{"d_mlp": 320, "vocab_size": 8192, "norm": "rmsnorm", "norm_eps": 1e-05, "rope_base": 10000.0, "qk_norm": false, "init_std_down": 0.0716, "doc_mask": true, "steps": 7697}
Each number is 128 + 32 x the weight over its row's rms, rounded and kept within 0 to 255. Layers, rows and columns count from 0. Numbers have three digits each. The size before them is the row's rms in percent of the matrix's.

# down: layer 6 MLP down (transposed), 320x128, rms 0.0715, rows 258-274, columns 0-127
# gate: layer 6 MLP gate, 320x128, rms 0.0717, rows 259-274, columns 0-127
# up: layer 6 MLP up, 320x128, rms 0.0716, rows 259-274, columns 0-127
down258 108:114115146140105125131146106124115134108172153135088108120134166067101159064128077105043107117163089204095178140168165125136127136191124127133104113160117080159085153119048115129126144132095150144126118090119079063102077116137166098129116143134192123137140116118165069165121125126104083170146105156089086102089101163111132141183140076197127093124102139131185135098181126113128071069123
gate259 103:148132137122130162119089127136173176083121132118115134123134122178124150083142118146121151157131104106090092128156139134104120094169080134117164163134168159103112126121182163034167197134173128116119103117186130118157069160202099164140102167191141154045163128104107138125135098074166089097171164107111196142137153159097131128150074146121134139123152167161105061093091143172097070125089
up259 097:159117109155096125123214128130096125103094144125088135126098174125127102130149174119168151058111118187077145161179131128141088095055153098128094081171112120167151103112126145140109123088100180142153164106102121148078154108133129088150124142076151157194096087144111166126104083068110127136096135156134153112135103116163078136081214133158094100108056120173149100198166109140172154148119
down259 095:131153120100076102115114126046095191116159096150163170169113150146106148150091130123073094171109099123132129111094104085147111141158099198092133154160142116119114125148166106055146156134136186120080091165209203154093132151134117143128125202182094127088111125160152128104148137186134100114192130088164118163151143133109122158125064108136101164155089082168092149117120131175102117112169
gate260 098:125062170138047151151176113091174154091129122146133141117148179121073174104134148076208100124185115136111168061136082131104156089143156097144129132139144073098125116157166184077140087139109130092129147077162073112106137101150110112110121099166114070116080139114166108108143123134140080143149147130094010113127161138108099155130152164108144121109128123085084139117124105159113116095073
up260 089:112108093165051159169117100146169166086116080145098137095152168118106167111184162146199084064155107133127119135157141127114185132188145063150141088103169110099113119104090148118130080116150100089129108089131173122087134079093166160145120108154113078133115148158093133177138118176124091073207136135120121157079128162163138161164082160091126095120093098142178137137169085130167104114163
down260 105:129097152161143132040115118120155095103184168105113135100072139084109079135096139167125126115182145171151113124155129124137122073113112173115144197063116124120105137141151112126109145145127093163079109128100174143084158172126150093137122119084132162140142149139232148148125111106139173156144129113082066083151146155146164149112208135120142099179102073178184055121137096119112123109078
gate261 099:161162100117135133101116173159182131114129118087118088142079154160128150138183132122151104135142089168109133143105147139175094133134081152151125106125159097181195084105109148168118131105164156136161140167134087157114120182110132088145094139147071084115137172122144137163082192151144144128043199159175201133199178133105131152098103161086145108126190111104177190132137077134127147145174
up261 112:116127117155151143108178088142098098165114130161086175090144081119148132092100110156150201139087086131110122168090138127134147101142151138129159089118129108124196132115118139171191152168122141064166095142199119157120096196111121143176135151145074134154155182129100219175112152161138082074103164158083143109145125090129139102188115126175134090113095074142098126167123167083162124108079
down261 103:127116135099156122108140144088124148121094132109148110106122156115135092134117145104152086122136175111157137098118156155133108095136145118115126188132117149155067070145202126132093109072127100132093104087028126130114165119135145094090145045133143139109098074150114086089171128152097146191203121072147126113067153125128061125091140123125130182168175132100123144083106123193031130132163
gate262 089:097093130154080093113158098118100066135135126097146131077188136100153093124141125149117109149180164133141134208110173177154098124146144119151100139164049194122117154128145059110145111137103135162101109179174109138172099110091148109172171141187071140137123122120103096178127133087134183167112118169139149127176104110114094095198093154106153159052143122122139161158099114131090104147196
up262 107:172097103134103141093125100148095140139170132150138167121109122171150107093108097082134117148228108163140122098073131112103153157087122151144138145194158105147112163157131105092092107189155065102145147150133173148215146134105138187123116140143138149154172130105104091125127143057115152131139050140100094170152111127113151070143124107163091134148124055127101143124147184057137126212130
down262 102:134157156123121146140101135125177105118133125139101088174107138126133155197140154133118087106041143107127128149177117135175129116128108125110140126106191163148143084114125184165170134083127156166087105110134087083055127167179135082136140145123113098078122161159145171087136112201163100115120175086167161113085102111128071229110120140113163158117128201124137152115077114177118167073118
gate263 104:158128104144077189096139134136130141105118099145141161104172147158078082130154198156141126161191167177097132111174142102159136156116138110111122119137112176117112070130103070080148150084156095090132150115085168170123136163107149109061124113109116108127131085098061133194099214087114169158109139113161060115112128112128070142100126092113122102140145168166147155162152133060155079077135
up263 091:103141136109135150111117155210150139113154135111146136139085140117138157129130149132137081147099180133077071130149109163128123152137097153124099126101149090123141139116112136122112112155117085115096202188099162163125105136139098189081113124103090165115138186126057163095148076119156102137130035085160120158134080192128112151138113093083236183111163079086152144127196107121115166110121
down263 095:178123108167070120152159124122112089131122140117098122120131121176114070132082078058159186053067116112160090140101186116139122118123136132120113131151114082109135141133145196123160158154105158134100123087132145137157216146132142101175132086127111087143125126112214163137124164147129097074139158199097152099129144135088145140112150151107101089195116116078078122119087161140095090203133
gate264 095:184165088146185109095127097153130083126087157134082082105084161145143096164098124121126135093184052113083144120138061133210115195127156093153150110133096169056140123156148117101105141137169103173174115120094146132152062095115113134122156124112179139138138145114188157082124124132112137119097085117131114117116142114152105199129118136093145117138165085086083164091140134185077138099193
up264 093:126147106068187129067077114163051125168087179139120141103136099175105161122144112078076143162108107143151139092116123022124152154132148197116087100088095150105132096115150166098112137154142145110137109149143124138131142101144139153141129162139087128043176167152080139149136137116135072100088143084137111102153146087108130111134063100097078061128123185154118138136138097155095086138174
down264 094:119113155157077109142139107126123158095077143157167148171122175128156113179131141186122126123128144107157134183146137204113150073165170140129174148129173161107103197187083157122137153097122109119103166145113142109086082154140182145161114111150152153158102104144168173199137158177124156179100100115190145185139183097077076141136131103152138138132141122154081161111172131098136135156039
gate265 098:106072105088166129147097129116063161202102089099087100129123136126145123127168121120150164110103139200092147152095087133135113097154173078117144139107116158140117121071134128153090105171091125154179148135174136137166129158087231150098105080107102125091177142181146133161117138145113041182154188171149180118111130120098162152150089112127147098124166108086082129158090151160112154127167
up265 090:178128119083138059159118114105093112123118150094121159070096141089109146125098129109073102135144088101137123157151167121104142090120112132173163169129137139095128146088112146092182104104123106082153130135110156141212139113121129146112118180112131081112072108131132159172131132149203124052102133110166073135128125125166109191158186138101085086210110093095107058122141134136065159151195
down265 096:134156210115095146095135190157189114098119131165168074133163111114136147178175132124142123168059161118100137176159094081147165102137137144088134128129160093129088080152124183126143169143103144174111143099110111113055107152109138125095157088152172205095089140132128156097124148114098125194111130152136121074151140172199160138120150124137132146111110151203147176058156135102136091168136
gate266 092:156134158149129066126093114107108131132065127076150159140145151125095113122073107097103133071115128030147142111150155173160132184113170130110185155089145057177088102106160118098072107145151184133055168128142130156126098157125113163148177117088111172114167144086175184143105141144169145159159160100136136130156202109180162088122094113134171136131084137142111141131102130148074122105165
up266 091:130151164106147204125128123169147137180145090135122102132104088074159081150132109170146118195137125106122151129170122091171102096055108107105140103156156119151117126081170087178154091133200076065174113130148062095125160128056173115122147068136171155098079164124183127132181134099134141127160113161094151137119098085137162181082134115169142130094123171158136117111087127085150113149104
down266 094:090147135170137078107131138063100066099138128137060176166160176137115149074101116115054129099120152122181096134122109143125139100194148110124120130146161119151063121109113121138159212071070125168066115156151132146074119149187125101150113157132109086158137123118090167170075078137146132164106129114211126145086163145094085092134109143120146112130115063112088135138133104093123152103091
gate267 103:135090114146094166177105124100128133142146085154084108145145099190111142163145138099131103156105153120086157117159106064114107091195088108167161113109129093135183087190186115137167154118155140175182149192076078117098105149135074133138153116180145120143129104198108120107130106117160124151133169129114116169117152163227176148120149093144127195077140094149132131119059152085095133145136
up267 099:137105107092154123038130120103140124154140123115169171156104170156147164095113159114102127114143148172119118143201135205144103193086134156152136141115136155118139160092105137113136155109157089112089047136080067062113158104143148187111119147158135205116116158140141130098065110054110138132126071122141093136142121140117126175091148144162124064147152152109187163084165117139147125199125
down267 104:155133110166110110183110097166133144096156162167120124070168100178085134135156168188087079123124133136188139156113118096108132158167144103127120104084131032095127094178160157168146065154087116073127149124163108187147095151149125061124157082078153078131183159131119148132127062137119126166105119095114130100093160148136104088170119115188135151094132106124048145128159140116131136101089
gate268 096:135108108113106130066133147097072114107076107118080135178131100093081185140129116163161140081160116153089137105183088120094104117146100144080111161161117172118146165106133109141170161146192158082170138109090144111050113081122151151075148125093061120145117160141161124142147090138148113141141156099084115136158084130143165209118081159133092120159068124148115187123185042148125144134113
up268 092:104114123162134115171129113065138142152125102071159131150109116190126109123083137108103131118120125129126128126117154066073085138127164099124134171050149136103125095128125153120150186234101136093164120100131151197172116181130145115161112096145192117138126175149134112072133193132139167100130108202112140118138173104155150090080176116147165161111220112147143106138118172129122083083103
down268 091:183114113093145132141089096108144103105160072109141218126101146092136155142080104124177101118106074120123129114177190113196092103129182133073112124155124141139108091117122207113127091095086158135094199136133128137146110136136138109172162172099081114147126093122159160138108141114098110082175135134181135120090127181130104105127031124121105133113161079167093118149121095206146129168167
gate269 092:177167108119140134108127090145090139124065194101143090154178140148116153060071124130109121130117118060083172175131160143138090207174188109141131166089071119071143139134158082127124084168144152136052083141125144116107102140126133092166119110132150162113167080104189125146102139109069087168133132123124154113160118119149167174165112169120092132136202143146114148162158090112146110086152
up269 090:152159132121131150136099140152109164101085128172196080127097194177152152078119141132154159086161085163160078119109096170145128149094121084139090138116148130132165162120102097185151110190097147130101130122151113084181148161135105160140072126099097109146146109153122157137088120103150095194170107126114123153231106141129086156158154136132154146131157145161100077114130110186245145120130
down269 106:150192125120131133121119130163135106132202125089097089197166139107135112160136161191104110214137124197126106133116121068096089149162090126157180084225087103119168117098114108116149128128156127145057148179137114149163156122157142086142085129139159051097109143125135130105116142132069149067104149159127123157100159143111174114118106135115122151094146122065163196126121124122091132127175
gate270 098:139071111147096108123145091139123114139153026168170129135126135087092152113124099101072122110135100131108162138097100107140063098105148117130116143138172125161091104119154174111170143089110098193144078147092129172181088102110078086116162113166106156123170110115138136101131094115157108168128158084168180130096114074141166171143157170067158146175173117120196140099132175093167107114053
up270 099:152088108073138149158133138102098148141126133161165166112114106129148116162181104092125117093122164202144121070112126098158089089117072121161142163102143109118096139144137158100085157126128123145120054131114151121103081105176132072069079117146124137102103097159129183184087182162130103067117125190110100127056127154151140169150136128136205164113118094121215121132146112069110149091182
down270 092:110129184130127090093135136171158132060109072092126101156141110169128101097077124164123115095149090137111166128123134127083159152127179131147133092116145127092122074087138045149155061098143109120197177109131132143151153152149146147187169144155162157131111147163090078088143106101115150171164136091116122122157072156105158108101108148139068108187128164089009125110106145179133143120133
gate271 108:088114101081092126178131073133133136132075161128157061128125106166130151134125147138117079107096193144133098062149086134091168155111095158123122101113137081119114158140134151008165077149106169154160167098079095131116097144168137122074121129144152105187145108109092144091100115145175129125157145099118114158112128147126136061064119134096125114108105121114177131102145104145046085157194
up271 105:115091129047120188105109154100137112158122155113081135116135129095103184114135117153139125117121184150107148209106119080117127104100144152095061181101186098135099141111144168147134166111074154126113128151138112093085148163158100116075117087163162166157129129162090101137108154058169124096110134101083190124177090096138117109124101126181079165121165084123079087133093094067141161130192
down271 108:164095096143150105099096155138158175139160104191062191041125148106146166141134080121104145145130130184115069121127124152016118095173083107120125130111114102158116099101076143169104095164075172148164086122151133070140106087120196143168146155158110122128130130127145180093092117073109143156102141188143141123144139119113122083112137101088159097124101158138159086113141099107181144114148
gate272 083:156134146166100130110102081102101138160145136138161083163114126087145094172123211102151092095125101128106118113115126085161089157089172121145140125135047101181120066110123147175101129175112139107139149158136130143205155165089112082214156165127144078154154110138142209125102152085094173106137146118162130145098131196208134104169130134094142151121164168109121119115105143156128135139197
up272 094:091144093122102127096136155067103085147151116182166074138124116142146085080177126117122122085107133202149115141104149089150136104089152142074157085165163130156113118106153176110153134170109154129107125129131129153165136121114119130166076136109139083124088098153146185139110103159088229082147124106127095182102197195185090092164161184148140126112157092089175105150125123126183121184129
down272 077:133155135133171136183084109163119100142094152077155153163090142157085135183154128120115131216109087073117154153120096189095142127169094128167121086116081147079133148094076120154113147106124076114162097141107148098155124134144156171101088090145107110126135158079097079134116175099189073156084131140091118082150078089125188092073190099103109135153114170133167115145167128121132167073126
gate273 099:141092181128043203165095165089130132124162147125157097106166146098118090149188127142070096178121162139122149162130148114158085135092101119220149148135150111167121122123073117111179172125085117153112112131095145141158125070174108074100114127143110154118133132140057111091175065145109112205169129138105148148089111161110126126114133141093125083081174069136142145112148109142076133077132
up273 092:092100174152094207171092110140085123166174147135117157095101081087106141169161130150163116156099106083111128154106147104142114114107114136099103185096095213143133146143146128135108122144095183121104067166117131129130098142132110097149126138162106184127168096161122097121124096148155131166185058087126139112084133117121139133116191123136093030073208092161118167151174119083097157118126
down273 097:120158072159174082096184163143168133116099119126139092189128146149145133076093101131153134151125102158129157079144096190109165177122154151115103105081133099149117145145150155146125077145147121118164114122153154126145120146066167156141178143113147099171103150082168152162100170127146146087053135172138122092157182077143119120150097117145142216177079195139132133168082136155204128182122
gate274 107:129088179138175129098118110127171090091184120123135059132137152089118148099082112149161095073108151114131079136118145167095148080120194147111116081128111114107129121171113176134123135127113149108155129031061043097131086113132215085135073079130118085179132126143150080129077102135102150147112143082108142166138126165135103150199112129115089113178113145090111134162124101116136162142150
up274 111:097089131117119135109153110058159133156120076163119108126083102093176136131097155115073106181157131104142142143145131206162104124115147177126153198101118108152128179147148186141109129088143153081130080077090094127128076116055123112133076051168132157120069096135136122088095106160102079191144058104155101114091147125100122067153123077143123104141162120086144133114096095111129170133118
down274 109:149139166109094125104109146123094112118160140098134154118128164132074119100163089108116148144134116132074091171122141068113144152136141163134148071192113133143141102140084039075113127132047127197115108147130077101099151074186152115114131186150150150131215180134113147159124136086055156092102152149122127152172106155145115201114113148096112140151114194081129181148121137135162078129124